From a checkpoint of a small transformer trained on Wikipedia.
Architecture: learned positions, biases, tied embeddings.
Each number is 128 + 32 x the weight over its row's rms, rounded and kept within 0 to 255. Layers, rows and columns count from 0. The size above them is the row's rms in percent of the matrix's.

# layer 6 attention value, 64x64, rms 0.455, rows 43-63, columns 0-63
size [ 92  93 100  91 100 103  71  91  91 106  97  80  99  80  88  76  80  94  83  84  82]
[[ 99  95 169 125 182 124 105  98  98 103 197  86 111 137 140 105 210 135 122 117  92 125 117  52  98 193 145 106 143 157 116 143 202 128 123 123 124 154 115 149 149  78  69 109 142 109 182 133  76  84 144 121 122 124 128 157 147  98 167 146 145 154 125 133]
 [108 132 130  79 107 102 173  91  96 140 100 150 114 130 148 126 146 157 140 129 139 140 145 157  71 145 106 104  95  72 127 148 111 171 158  99 191 109 176 138 109 123 147 108 140 162 151 147 115  39 172 148  97 112 109  76 221 131 142 110 136  94 192 113]
 [ 81 148 166 142 122 171 144 160 131 108 128 121 127 161 130 169 127 180 122 178  86 118 105  47 152 126 152 175 117  60 117 137 104 131  85 106 159  96  45  96 112 131 111 191 148 141 108  92 119 111 121 126 169 177 112 148 148 141 174  68 131 103 138 101]
 [139  67 166 162 103 131 172  93 110 107 143 138 128 153  93 159 142 109 116 125 177  88 115 150 133 107 206 114 146 127 111  96  95 149  94  86  99 162 129 124 102 106  87 126 121 133 211 173 115 119 122 152 153 210  74 150 106  94 100 147 141 179 100  92]
 [102 164 103 122 157 105 120 115  95 109 115 127 144 138 169 136  74 135 124  57 135  94 100 145 182 174 121 127 121 127  83 145 128 158 111 141 148 189  69 117 140 163 184 180 160 151  96 121 120 146 113  56  83 184 155 116 156 163 146  61 121  97 154 107]
 [115 131 140  93 133 101 104  94  92  86 141 171 105  91 134 100 139 195 215 116 127 170 132 129  78 144 117 130  76 167 136  91 161  78 135 214 111 105 173  93 118 147  95 114 154 118  93  97 164 119 137 120 123 132 118 168 176 111 151 165 146 134  77 151]
 [ 98 144 146 125 188 115 177 180 126 153 140 169 118  96 155  94 142  95 155 164  96 133 124 147 160 108 112 118 173 184  51  87  83 159 113  83 106 134 131 173 172 128 132 104 118 153  90 108 113  83 146  78  98 117 164 130  89 156 111 145  74 187 101 134]
 [154 160 165  77 149 121 105 152  88 115 128 125 116 179 151 131 117 128 168 131 108 146 130 213  76 120 151 179  99 166 108 136 149  88 161 112 127 100 115 104 166 108 135  93 108 124 163 150 131 133  77  63 147  79 132 115 135 122 113 172 156  43 189  94]
 [ 89  77 168 138 130 143  99  91 171 126  84 178 167  81 193 138 109 142 135 155  88 155  86 130 167 135 101 155 165 108 138 131  95  69 116 146 133 185 178 129 147  82 129 119 194 139 158 108  90  97 134 122 101 174  92 134 126 141 139 128 149 101  69  84]
 [133  70 143 116 145 110 135  67 159 101 114 138 125 124 104 178 130  98 120 115 127  99 131  38 208 149 116 111 171 166  84 157 103 149 131 126  88 114 122 130 153  98  93  92 153 142 144 179 153  90 137 138 141 138  58 206 104 164 153 133 137 172 119 138]
 [155 136 113  85 157 135 182 110 155 157 100 124 216  90 136 105  99  76 136  95 136 115 173 206 109 117 125 103 116 147 107  84 144  65 127 134 133 143 155 113 141 124 151 128 104 205  75 117 161 127 141 167 190  86 117 109 127 101 116 176 129 115 112  92]
 [ 81 155 157 153 164 137 165 142 134 163  46 169 102 136 169 125 159  81 170 142 100  63 125 101 102 110 105 133 107  91 146  92 110 166 115 147 150 104 127 144 123 134 117 145 133 156 106 111 145 183 148 145  79 107  31 166 103 118 159 108 102 151 145 185]
 [165  99 125  74 128 156 110 122 185  66  99 106 131 124 104 122 132 157  89 113  64 149  88 127 124 152 106 106 109 114 125 180  94 204 168 149 204 164 132 190 153 125 143 114 126 106 140 149 155 110 132 109  99 124 141 133 161 129 170 125 127 127  34 149]
 [ 74  88 171 127 156 146  97 109  83  79 130 140 180 160 164 115 133 148 123 107 151 149 157 160 114 146 159 164 119  99 141 131 155  88 122 120 112  78  74  95  93 156 135 158 172 145 133 174 148 198 126  61 126 156 137 176 108 136  64  94 115 130 123  65]
 [ 97  94 165 119  93  93  91  86 114 153 155 134 168 166 129 111  77 100 113 102 120 132 191 102 143 160 119 111 143 165 127  76 199 133  94 162 128 124 112 191 101 137 133 153 106 129 142 198 152 150 149 102 139 172 119 148 165 121  42 148  69 122 110 111]
 [127 150  99 127 164  95  92 152 143 118  28 137  76 132 125 154 166 134  69 167 109 118 159 105 135 105 128 145 112 118  86 130 150 189 171  93 138 103 171 190 140 124 168 150 160 205 134 106 134 173  97 102 106 165  76 104  95 106 129 121 104 127 125 115]
 [121 143 118 132 168 168 117 128 141  82 119 170  70 135 160 163  88 153 112 104 150 150 100  73 111 127 107 167 152 130 145  90  49 107 135 152 138  94 172  98  90 123  79 189 115 187 136 132 180 128 111 110 147  82 175  82 143 120 142 131 107 126 198  96]
 [147 149 128 135 177 102 139  85 100 133 150 169  96 134 146 153  70 175 190 121 150  84 169 146 132 113 130 166 114 135 111 125  99 104 122 139 177  78 152  77 135 124  88 157 107 182  73 134 145 149 112 107  74  68 137  71 153  72  88 167 136 170 136 137]
 [112 119  87  61 127 121 102 142 124 184 124 166 125 135  86 125 132 177  83 140 173 104 142 151 120 156  87 136 139 109  95 159 124 126 101 156 125 168  91 138 124 130 114 114 106 137  89 129  99 216 147 163  69 193 107 162  65 135 142 132  78 182 141 172]
 [138 103 141 110 123 182 111 148 111 178 127 101 131 101 140 130 130 128 124 122  62 134 116 135 183 102 166 114 172  93 164 192 143  72  81 166 134  93 182  95  76 175 156 160  77 152 133  68 129  79  94 151 136 121 155 136 149 159  95 121 124 121 111  64]
 [170 125 146  90 167 142 134 155 134 151  83 136 139 111  74 175 126 125 140 134 157  63  68 108 124  77 122  60  98 129 188 152 170 116 176 155 188 135 119 122 134 137 149 130 104  90  83 133 103  74  88  89 117 139 119 174 156 157 153 156 142 101 105 179]]
# layer 6 attention output (transposed), 64x64, rms 0.389, rows 43-63, columns 0-63
size [ 90  88  98  85  97  98  68  84  76 104  85  75 107  68  86  69  80  81  84  69  74]
[[127 127 128  95 179 124 140  95  95 128 116 177 124 155 157 124  98 131 140 169 147  74 152 160 109  86  55 130 190 174 142 114 107 169 104 122 176 122 105 121 109 167 110 157  60 159 113 142 143 158  62 200 153  85 129 114 114 156 104 107 165 108  99  91]
 [125  82 209 177 136  96 131 154  76 119 125 147 137 117 143 167 158 127 130 150 128 142 150 102 120 156 140 117 110 100 156  74 171  75 101 145 120 117  96 109 118 140  93 113 138 115  92  82 140 225 106  84  89 145 141 180  53 181 130 154 144 125 138 135]
 [164 114 140 124 183 124  98 102 102 158 169  88 110 152 163  59 147 126 202 168 154 129 134 226 109 113  98 126  93 117 165 111 129  74 156 136 113 167 125 108 128 129 145 161 122 135  94 148 112  71 105 113  96 169 122 129 100  73 167 151 129  77 103 138]
 [169 162 208 103 166 152  88 138  83 131 116 165 135 137 149 127 106  95 107 116 104 127 203 138 100 125 116 175  82 102 204 136 154  96 132 134  71 149 122 167 112 173 166 115 102 149 104 139 104 119 117 151 187  80  77  84 137 100  96 111 114 134  99 135]
 [160 103 115 131  75 139  80 110 147  53 154 136  74 138 176  85 184 126 114 157 160 113 122 113 147  78 171 148 130 142 201 124 125 112 180 107 153 174 149  64 123 135  93 120 131 149  72  93 134 113 180  91 137 138 115 133 138 139 150 158 138  65 140 147]
 [148 173  33 173 171 162 121 138 126 114 113 160 126 196  79 123 107 123 112 138  79 132 102 117 148 160 137 133 144 183 143 102  76 153 148 118 198  75  82  81 130 131 112 141  98 169 122 122 122 132 121 154 148 144 113 159  81 127 153  99 109 131 153  62]
 [194 108 109 104 118 137 108  90 193  70 135  71 110  96 126 200 160 116 113 151 109 111  87  96 139  73 108  93  58 151 116 103 122 151 114 133 161 110 146 172 122 183 108 151 193 155 156  86 100 131 158 139 113 119 125 127 136 116 160 122 179 118 169 150]
 [103 138 147 144 103 105  79 109 135 135 161 148 126 146 104  50  90 109 127 157  72 145 141 135 161 118 128  90 132 118 125 143 105 142 114 143 190  50 141 129  96 101  76 122 215 119 145 139 189 192  68 141 128 124 146 111 136 132 123 125 133 191 171 141]
 [161  92  83 113 170 125 102 145 111 156 105 159  86 107  96 139 123 119 134 117  91 130 163 187 108 115 146 143  94 130 131  80 115 198 190 157 131 145 194 145 147 116 124 106 109 167  93 134 130 129 138 121 114 146 192 114  50 127 159 112  60  66 126 170]
 [131 106  81 141 103 169 167 111 151 116 128  89 165 145 122 163  95 132 152  70 124  98 196 162  95  80  98 179 137  99 183  97 105 162 130 125 121  85 158 200 117 151 168 164 112 164 179 137  69  86 150 126 120 100 161 107 108  92 112 106 141 108  96 149]
 [ 76 159 166 114 107 166 158 172 168 156 156 161 103 136  69 145 104 159  97 138  97 160 116  70 174 109 134  94 115 142 159  71 140 141 160  63 109 109 157 139  86 130  98  60 156  86 209  98 125 137  94 119 106 154 159 139 136 131 115 137 157 130 150 102]
 [200  95 129 145 141 134 117 144 106  92 126  73  93  56 115 138 163 134 138 175 128 122 184 103 111 151 126 162  83 182 153 149 122  88 127 119  98 131 110 122 108 118 122 121 182 159 133 139 155  56  96 169 128 186  96 117  70 116 134 162 186 155  96  95]
 [158 129 149 242  38 120 141 145  86 120 128 158 115 132 182 155  95 135 111  60 149 127 113 172 139 116  74 139 116 198 126 141 116 143 102 125  96 139 133 112 113 110 131 149 108 159  96 107 110 162 171 102 100 145 154 153  99 171 107 149 122  82 116 109]
 [ 85 217 145 128 149 140 127  98 114  85 107 178  65 149 156 102 122 125 114 143 119  94 146 161 147 112 177 106 124  64 184 110  90 107 111 142 200 118 144 106 151  88 166 112 138 114  99 117 105 107 108 121 115 179 131 160 138  89 196 131  83 162 117 153]
 [101 193  93  63 122 213  93 121 157 146  75 192 117  64 154 147 140  94 114 136 169 137 148 117 127  82 146 127 149 127 132 130 106 155 150 104 129 132 120 107 158 106 149  51  97 122 129  80  74 151 131 136 161 129 136 134 132 104 164 120 183 152  95 163]
 [116 112 120 129 123 126 143 158 128 103 135 145 158 140 117 127 185 139 142  88 114  68 108 131  41 124 149 131  81 156 154  94 162  82  21 203 118 157 119 111  73 112 126 127 180 129 160 133  94 100 144 124 144 153 130 153 165 188 154 150 122 114 107 151]
 [119 163 161 139 149  67 107  99  91 140 126  96 107 128 123 190 138  79 144 155  59 155 117 140 125 162 118 173 128 178 170 154  87 128  99 137 109  68  87 130 125 127 103 144  70 113 112 155 115 116 171 146 117 157 168  38 110 123 185 149 160 143 146 154]
 [116 157 131 161 148 153 123 151 184  90 114  88  57 170 105 168 163 131 129 168  86  93 105  74 141 160 133 158  88  85 142 138 148 124 109 127 118  28  92 110 111 129 177  83 164 176  88 139 109 149 136 116 124 132 187 120 126 136 130  85 156 151 159 138]
 [201 159  74 130 164 118 147 138 128 120 142  73 136 151 116  87 135  74 133 150 112 113 150  92 132 113 164  93 134 154 142 125  96 145 100 111  91 133 157 121 128 176 185  87  91 111 111 146 160  48 167 150 172 203  84 135 161 147 108  86  92 134 105 154]
 [ 56 118  89 109 154  77 146 127  77 181 121 130 124 167 116 193 106 130  96 149 122 134 109 137 162 103 115 143 141 138  79 122 113 108 188 144 114 145 167 148 181 133 140  94 137 105  51 177  91 114 149  89 120  78 155 116 107 113 196 145 142 169 119 169]
 [164  65  84 144  46 131 159  97  68 118 119 118 152 150 142 101 139 103 133 116 103 157 141 165 150 165 158 126 150 166 128 154  81 121 137  64  93  79 105 158 108 144 146 105 174 105 121 175 160 133 173 162 163  93 120 115  92 193 121 132 162 131 143  77]]
# layer 6 MLP up, 192x64, rms 0.445, rows 0-31, columns 0-63
size [ 92  97 102  95 103  89 110 105 110  86  96  98 100 101 101 101  86  97 103  98  71  80 103 113  93 108 101  93  89  85  81 100]
[[ 82  85 131 139 194 188 135 152 166 215 145 134 165  91 143 160 142 180 129 147  88 130 117 117 162 143 127 154 122 128  92  80  76 151 165 133 142 121 146 111 112 101 112 142 152 109  98  93 114  78 141 165  90 180 117  41 131 151 120 144 139 122  93 106]
 [ 98 149 161 137 135 136 117 169 105 110 123 119 101 133 176 146 110 185 119 139 108 151 157 160 144 152 161 137 191 122 101 105 133 145 128  65 157 118 112 108 157 143 103 121 189  82 138 110 136 121 126 109  33 188 125  81  63 120 110 161  68 184 128 165]
 [100 161 142 109 166 118 142  91 112 113  23 137 145 142 141 145  92 104 132  94 132 183 192 124 114  78 140 128 129 105 100  91 129  99 158 122 175 145 144 156 163 178 124 114 154 102  76 142 111 110 147 146  67 141 195 111 164 167 186 151  97 151 117 127]
 [ 77  55 116 164  63 103 166 104  96  91 180 164 126 155  84 163  95 144 120 109 156 146  88 104  90 119 156  95 102 158 130 101 128 152 136 137 101 141 102  99  98 104 144 124 160  90 100 155 110 148 169 137 170 185 129 172 162 131 102 135 179 154 194 151]
 [129 175 120 153 143 118 111  87 157 117 129  86 102 125 134 156 118 140 130 209 130 119 135 121  92  98 109 165 109  91 164 124 100 154 184  86 179 153 154 152 131 130 150  72 195 125 159 128 122  74  72 149 151 170 158  42 112 125 186 122 114 115 154 106]
 [ 97 102  73 143 136 134 162 137 109 158 152  75  73 143 138 132 116 131 187 165 179 213 141  51  87  89  79  76 123 101 125 141 114 130 141 101 121 123 102 139 173 102 148 158 135 173 117  97 138 162 129 126 145 128 183  87 101  88 118 135 155 169 147 153]
 [134  81 137 119  96 131 103 121 113 189  55 117 107 124 135 108 151 183 187 154 119 139 125 102 138 116 115 140 103 146 113  93 125 140 121  91  76 151  95 191 170 136  70 188 170 113 117 115  68 200 128 188 156  92 170 144 129 122 124  92 134 151 125 142]
 [ 59 101 130 126 141 169 172  90 129 110  92 152 119  78 163 117 118 142 167 120 122  78 162  86 134 173 124 122 172  86 127 179 111 148  61 114 153 136 115 117 124 196 136  83 133 144 112  86 120  72 126 107 123 111 166 125 183  75 109 138 123 199 128 155]
 [129 100 143  82 137 146 120 109 116 159 111 113 143 148 162 110 133 115 103  81 111 145 106 150 135 176 160 140 115 139 169 142 126 114 133 191  55 112 120 120  62 197 143 168 221 137 150  77 173  98  69 113 101 131 133 114 178 116 120 137 145 107 172 171]
 [119 121 116 193 131 131 117 117 112  90 111 193 154 114 128 153  97 112 124 156 113 122 110  82 186 156 121 108 110 120 122 165 110 184 107 144 133  99 121 145 137 164 171 120 169 145  89 109 127 176  99 119  92 111 162  96  93 129  75  95 109 224 211 157]
 [ 71  83 155 101 118 129 152 115 145 171  74 160 192 132 221  96  79  85  99 138 185  90 116 107 137 120 150 100 101 105  62 132 132 134 140 110 171 146 145  94 141 118 123 172 135 148  67 139 161  85 151 141 122 142 145 101 121 121 143 133 140 158 157  74]
 [115 138  72  82 186 187 143  88 118 150 139 110 116 129 171 110 162 118 110 190 162 127 119 154 162  99 117 119 127 150 170  71  72  79 156 128 162 152 101 142 124 116 118 147 111 143 140  71 117 146 146 125 170 193 168 166 123  56 112 123 145 110 130  68]
 [115 159 133  88 149 161 145 129  68 117  69 189 153 130 144 114  94 114 130 134 130 120 155 113  39 117 107 141 128 117 132 164 102 108 108 121 143 155 205  95 114 184 145 118  69 151 126 136 103  98 152 115 210  76 131 129 119 117 148 133 189  99 140 176]
 [125 141 192 109 148 109  98  93 107 149 173  71 158 161  83 117 127 140 120 181 148 183 140  75 116  66 125 191 125 125 147 138 102  76  88  90 116  97 105 212 120 111 139  94 161 119 129 156 127 137  78 132 121 147 111 172 145 103 121 170 101 103  83 130]
 [150  68 126 149 120 155  84 169 131 109 148  96 135 117 152 145 128  47 127 180 160  85 204 134 125 132 138 150  44 147 112 109 152 158 139  94 138 144 134 145 195 107 161 156 145 117 124 124  83  99  75 127 126 156 131 103  74 121 160  65 147 124  94 134]
 [109 125  89 154 154 160  70  93 139  90 126 102 147 110 159 105 140  80 149 127 167 140 171 146  92  99 171  86 123 121 119 168 116 134 170 143 100 119 123 141 129 114 143  61 104 127  80  77 190  82 144 143 152 181 195 200 171  92 134 112 142 145 109 104]
 [139 123 164  85 111  41  91 140 125 102 121 157 111 125 153 145 171 141 123 171 163 144 119  96 142 195 145 145 120 192 124 108 104  66 114 109 140 153  98 180 102 158 103 181 157  94 142  87 116 130 124  70 125 162  94 118  94 122 156  90  86 113 138 193]
 [115 158 145 112 210 131 149 120  84 174  82 112 152 127 128  94 114  95 136  90 176 131 148 150 127 115 102 152 105 102 141 186 154 184 153  64 136  40 138 123 148 124 133 149 181  94  88 148 105 172 136 135 112 192 140 140  94 157 148  85 100 155 139 141]
 [108 152 120 142 168 134 111 121 127 125 100 126 151 107 164 147  70 168 120 111 134 121  40 124 160 146 115  97  94  57 136 133 133 169  94 124  99 204 132 109 184 157  73 117 137 158  83 119 153 153 112 181 160 145 182 117 103 127 158  93 173 146  75 141]
 [ 49 143 122 135 143 133 109 158 111 154 201  99 160 129 126 143 139 115 119 179 112  76 111 113  99 127 139  96 139 156 137  88 161 131 132 142 142 122 126 124  91 191 122 171  62 168  86 103 111 182 151 107 157  92 167 155 130 124  93 115 178  87 211 121]
 [189 105  76 120 153 168 107 137 147  85 167 117  85 156 110  92 200  99 164 104 149 149 134 135 128  74 112  96  51 100 123 110 125 128 149 121 156 143 165 128 151 169 127 137 192 152 123  98 116 147 108  84  85 143  65 141 122 111 165 145 131 102 197 155]
 [175 141 110 157  49 136 135 142 131 104 109 145 106  98 127 128 129 141 140  94 113 136 158 117 100 103 165 152 105 168 156 178 100 181  24 173  91 150 147 163  75 103 114 129 134  97 115 102 100 134 170 180 104 146 155  86 184 153 124 184 139 132 138 147]
 [105 126 151  71 185 128  90  72 140 163 151 117 154 124  92 157  97 122 105  86 118 167 131 123 136 181 111 112 111 180  84 158 142 145 157  95 144 109 131 156 158  75 161 130 160 161 143 140 134  97 136  68  76 104 106 172 156 118 134  67 138 109 214 117]
 [157  76 109 108 220 156  66 100  74 107 146  36 136 113 148 147  77 179  77 123 108 151  89 106 151 148 168 196 102 114 140 123 125 125 131 164  99 106 138 129 134 153 126 143 145 121 166 109 154 178 165 112 133 152 139 111 169 140 125 148 147 107 108 108]
 [143 137 155 129 123 141 108 138  86 129 188 136 106 170 138 179 184 162 190 149 161 109 195 104  87 127 124 142 149 110  82 109 106 103 144 158 103 110 116 140  86  91  30 154 144 102 138 114 142 177 141 114 100 151 102 104 145 104 115 101 130  47 143 100]
 [157  92 116 110 164 115 169  95  85 195 133 134 106 117  79 127  50 151 134 152 124  95 100 125 104 137  84 117  83 149 123 160  85 182 141 155 107  79 105 149 122 152  77 198 115 130 153 125 134 101 111 158 152 140  90 104 192 118 112 178 172 170 139 133]
 [179 143  69 154 138 158  93 138 137 165  75 141 138 165 167 134  94 100 123 141 156  63 157 156 100  97 164 120 121 160 119 146 113 134 168 110  97 175  90  62 190 180 133 126 145  85 130 131 108 147 106  91  93 128  96 127 185 107  57 145 154 110 122 155]
 [175 139 157  79 145  74 159  86  97 106 155 143 144 125 136 115 138 130 163 124  94 174 142 178 133 127 141 124 144 141  66 155 122 165 106  94 102  70  89 144 179  47 167  96 158 159  96 113 131 137 169 137 132 168 151  63 103 113 154 128 109  79 141 176]
 [115 129  71  98 171 122 100 137 118 129 218 124  74 168  67 177  90 144 133 153 110 146 136  45  86  74 141 121 106 141 143  98 134 128 116  92 140 125 162 123 111 163 152 112 130 161 135 100 122 145 153 170 148 161  98 129 124 103 172  71 158 135 166 178]
 [ 94 167 154 135 178 109 143 131 120 138 105  98 107 156 170 152 168 152 124 122 128  88 113 108 128 182 116 127  87  78  79  57 144 110 120 127 162 148  32 106 119 132 141 148 131 150 174  89 179 156 180 183  92 142  91 160 116  82  88 151 148 142 123 113]
 [154 122 129  61 109 110 137  72 152 155 173  71 102  90 123 102 131 100 155 102 153 145 104 140 159  95 169  61 127  94 144  99 143 124 157 120 135 123 123 198 175 136  91 184 186 120 148  97  79 179 176 115  96  92 119  97 109 154 138  80 132 149 132 114]
 [168 100 152 137 110 111 131  79 137 111  94 164 132 136 162 131 126 187 122 125 160 142  90 117 146 113  91  93 129 112 182 129 178  83 127 115  67 134 143 104 114 122 151 158 228 112 128 153  55 112 132 208 134 123 146 100 139  95  97 146 158  97 168  86]]
# layer 6 MLP down (transposed), 192x64, rms 0.496, rows 0-30, columns 0-63
size [ 90  87 100  82  93  81 110 110  99  81  84 114 105 106  84 103  98  98  99  93  66  77  94  96  87 116 100  75  80  84  80]
[[ 82 161  85 138 108 132 219 107 127 100 107 131  54 106 182 164 123  93 166  96 156 161  87 129 155 149 131 118  79 140 137 149  98 106 104 184 101 157 143  97 147 133 185 150 110 161 136  90  56  98 156 143 129 155 119  93 132 134  96  98 124 169 147 115]
 [140 192 158 145  74 106 141 133  79 118 138 123 165 140 108 118  91 137  98 129 171  45 158 158 118 143 121  75  74 120 113 136 133 107 139 151 151 151 122 103 128 123  70 139 168  79 192 116 162  93 171 127 136  97 175 102 181 157 100 128 139  77 119 177]
 [ 31 109 156 127 113 118 112 149 147  97  97 128  72 146 120 148  84 126 188 156 130  89 101 117 170 128 110 129 177 143 167 165 153  92 138 122 145 168 150 121 149  48 107 106 175 123 124 145 110 138 153 105  75 115 120 108 126 162 193 196  90 120 115 136]
 [154 156 101  79 171 123 136 129 134  69  69 160 165 100 109 112 171 124  96 132 104 133 128 175 107 124 110 187 170  99 179 127  98 168  89 127 185 148 196 116 155 148 101 114 111 173 124 138 168 116  97 118 102  87 111  83 106 111 125 184 146 115  63 132]
 [119 137 147 135  99 133 155 135 138 158 221 183 105 131 104 184  97 138 106 111 134  98 117  91 112 109 134 126 144 165 116 115 202 123 105 126 140 157 137  91 141  74 115 139 134 145 132  69  97 103  73 176 105  60  84 109 157 138 114 154 113 101 209 140]
 [105 128  12 153  74 136 136 151 144 221 148 143 131 153 120 128  60 104 115 150 111 135 140 115 132 169 138 108 115 116  53  98 157  92 139 135 152 118  99 104 148  99 160  81 150 135 161 151 110 144  90 102 147 133 138 135 116 116 161 109 169 189 122 114]
 [ 78 169 171 136 111 149 185 163  84 169  82  77 141 141 107 121  64 128 126 159 100 132 171 167  89  77 112 132 112 128  48 100 126 140 130 124 173 187 129 174 161  95  90 112 139 153 120 129 126  94 117  73 121 129 134 154 165 140 119 143 105 124 110 190]
 [154 153 150 156 107 154 154 116 127 108 119  72 113 142 108  67 130  67 130  20 117 148 128 148 119 149 134 115 188 139 108 155 147 159 128 144 105 117 123  93 129 137 138  93  97 139 160 126 148 171 176  28 166  84 144 171 129  95 139 155 164 121 147 145]
 [134  76 144 146 124 117 109  94 139 142  85 209  89 154 158 137 120 104 106 126 105 116 154 152 143 116 142  99  60 191 146 138 113  53  73 117  55 129 106 133 124 165 154 185 113  93 165 126 132 133 138 140 122  96 127 121 137 154 178 133 197 102 100 161]
 [134  83 153 101 111 181 100 114 130 104 118 111 146 117 115  64 168 208 105 128  85 150 123 196 149 173 100 172 145 151 126  98 148 145 114 157  94 161  94  67 155 188 164 108  97 130 119 190  81 118 106 121 166 127  92 116 116 104 137 119  95 151 102 164]
 [144 156 121 129 114 151 129 134 128 140 120 113 130 127  85 151 186 159  23 155  78  77  90 125 154  98  86 170 159 157 155 138 116 127 116  77 137  96 156 127 110 139 116 119 137 134 146 128 200 184 107 179  99 134  80 153 184 157 136 144  59 111 114 124]
 [179 116 147 145  71 126  86 101  91 123 135 184 135 133 106 143 144 146  93 147  93 102 165 148 104  96  76 106 119  97 102 111 158 155  71 132 155 105 151 113  85 175 101 135 116 200 189 142 117 147 173 101  89  90  90 145 113 164 189 180 105 120 152 151]
 [145 122 176  85 102 116 116 139  95 126  89 164 167 175 180 168 112 115 135 106 146 143 162 166  70 134 116 126 115  90 137 113 113 101 128 110 114 133  91 105 134 170 140 181 132 184 120 102 116 103 117 110  84  96 200  78 147 177 146 162  40 106 143 173]
 [126 170 195 172 133 151 103 113  94 146 166 172 186  50  86  77 108 114 101 106  80 142 108 158  77 145 127 104 140 159 126 126 130  89 125 148 137  59 150 144 125 108 128 111 134  94  87 139 114 150 152 120 151  97 127 199 151  93 170 163 167 140  92 147]
 [ 73 150  97 104 135  80 146 158  83  74  74 103  78 119 136 130  76 172 177 118 146 118  78 160 127 128 127 134 133 126 122 179 104 154 149 187 171 140 149 133 129 132 100 120 134 135 107  88 159 180  81 144  89 169 122 142 160 106 150 128 200 160  87 169]
 [161  75  84 164 168 114 104 156 138 137 125 139 107 182 103 114  85 146 106  97 115 171  92 142 121 167  63 116 122 184 100 170 129 138 117 119 145 128 156 117 135 181  76 103 141 129 175 102 147 156 140 104 182 121 194 117 134 182 105  59 106 129 118  74]
 [ 76 172 135  88  93 126 129 169 119 112 144 115  67 135 164 119 116 110 175 163 104 141 131  81 144 168 102 130 105 216 157 122 165  87  96 107 111  92 127 138 126 130 174 160 101  76 128  82 145  96 190 146 169  96 139 137  72 150 147 137  88 146  97 165]
 [ 59 102 107 164 139 134  73  49 157 139 125 186 105 174 103 181  55 137 154 182 108 129  78 131 144  69 187 132 106 131 154 180 110 122 134 107 118 143 141 143 158 166 141 138 147 133 118 119 149 179 105 123 129 181 117 134 104 126 109 129  92 121  85 113]
 [123 162  87 175 111 115 161 142 162 144  84 151 162 163 101  72 119 182 109  83 111  76 123 142 171 143 165 149 159 122 184 147  49 127 154  63 148 149 128  56 111 138 163  75 116 144  93 157 147 114 126 103 103 133 163 114  98 113 131 117 163 140 167 118]
 [143 165 126 115  88 134 169 101  89 162 143 145 195 159 137 149 110 139 112 197 104  99 139 154 146 127 130  95 113 124 163 127 156  92 126 163  97 154 120 137 104 122 158 125 136 131 162  71 117 103 155  94  97 153 184 105 148  63 108  66 136  40 193 130]
 [ 79 110 125 117 152  86 202  93 123  95 126 157 128 116 165 130 119 148 114 156 129 136 122 113 145 164 146 104 107  83 131 128 149 152 181  50 120 110  77 148 108 150 128 148  97  90 157 137  40 141 134 153 138 126 106 131  79 183 186 136 183 183 138  92]
 [149 142 102  76 122 116  69 141 170 125 125 140 150 144 148  81  52 124 133  99 144 133 142  91 116 117 179 167 136 133 178 193  81 175 149  81 125 169 100 143 123  81 116 110 144 112  76 137  74 157 103 100 110 111 112 146 152 152 138 205 173 131 165 123]
 [186 109 162 135 126 117 218 172 139  80 148 113 180 104 128 146 104 102 119 106 125 102 140 180 118 121 153 140 114 152 130  99 118 136 116  93 144  79 133 138 143  78 111 167 146 190  50 140 169 131 112 103  84  72 168 117  87 185 126 114 140  94  97 126]
 [130 108 116 138 131 100 135  84 139 118  99 129 133 139  44 124 163 135 189 180 169 110 142 133 117 155 144 120 112 136  78 141 158 222 133 122 107 135 103  82 132 155 141  41 117  71 142 151 134 107 109 109 183  91 175  96  74 112 170 133 145 143 124 132]
 [104 182  54 144  83 135 174 103 136 104 163 161 150  87 158  98 144 126 123 114 133 142 113 138 128 106 104  91 142  91 142 161 146 138 126 142 185 142 163 102 120 127 189 110  84 108 105 105 163  64 183 153  67 128 128  83  82 180 158 169 171 107 106 131]
 [109 151 135 102 122 112 103 129  77 167 135  64 142 182 150  71  71 114 107 137 124 124 159  99 169 137 181 181 151 123 101 171 147 146 117 137 116 124  92 170 151 159 108 151  91 126 142 127 129 156 144  82 193 128 183 114 133 169  57 141  75 156 125  80]
 [151 150 125 103 128  95 101 127 186 123 175 115 196 155 133 159 120 131 109 111 121 117 153 120 110  34 194 132 135  92 128 160  88 120 122  81 168 147  94  50 112 110 177 114 137 187 137 107 142 102 106 140  98  93 116 181 154 111 130 170 154 116 121  83]
 [112 165 113 132 150 123 110 126 119 103 145 133  90 147  70 149 172  78 104 137 135 124 100 138 127  98 163 159 156 157 136 106 123 130 186  81  85 158  91 201 165 134 150 167 221 145 110 140 134 102 187 119  95  69 136 115 115 147  94  80  85  92 153 121]
 [134 116 160 148  90 106 111 156 173 123  66 107 133  89 184 101 144 119 182 128 118  69  85 235 129 160 126 105 178 161 109 150 148 122 172 115 127  94 144 103 136 114 110 109  93 110 127 163 147 158 135  46 138 105 160 129 115 112 117 174 163 119 140  94]
 [146 134 104 103  75 109 162 154  47 124  91 165 153 165 203 128 131  96 115 139  94 100 121 109 119 209 152 156 121 117 200 153 104 114 159 114 106 191 111 108 104 107  81 119 155 177 110 121 139 167 137 151  67 151 125 121 128 105  92  90 151 133 140 129]
 [ 85 130 101 170 155 129 147 167 120 125 103 157  43 134 142  94  46 129 158 151 103 137 146 169 163 173 114 122 132  95  98 183 136 170 173 136 125 153 119  96  82  83 174 106  64 171  98 163 131 112 133  91  82 115 165 119 139 141 136 129 163 136 116  90]]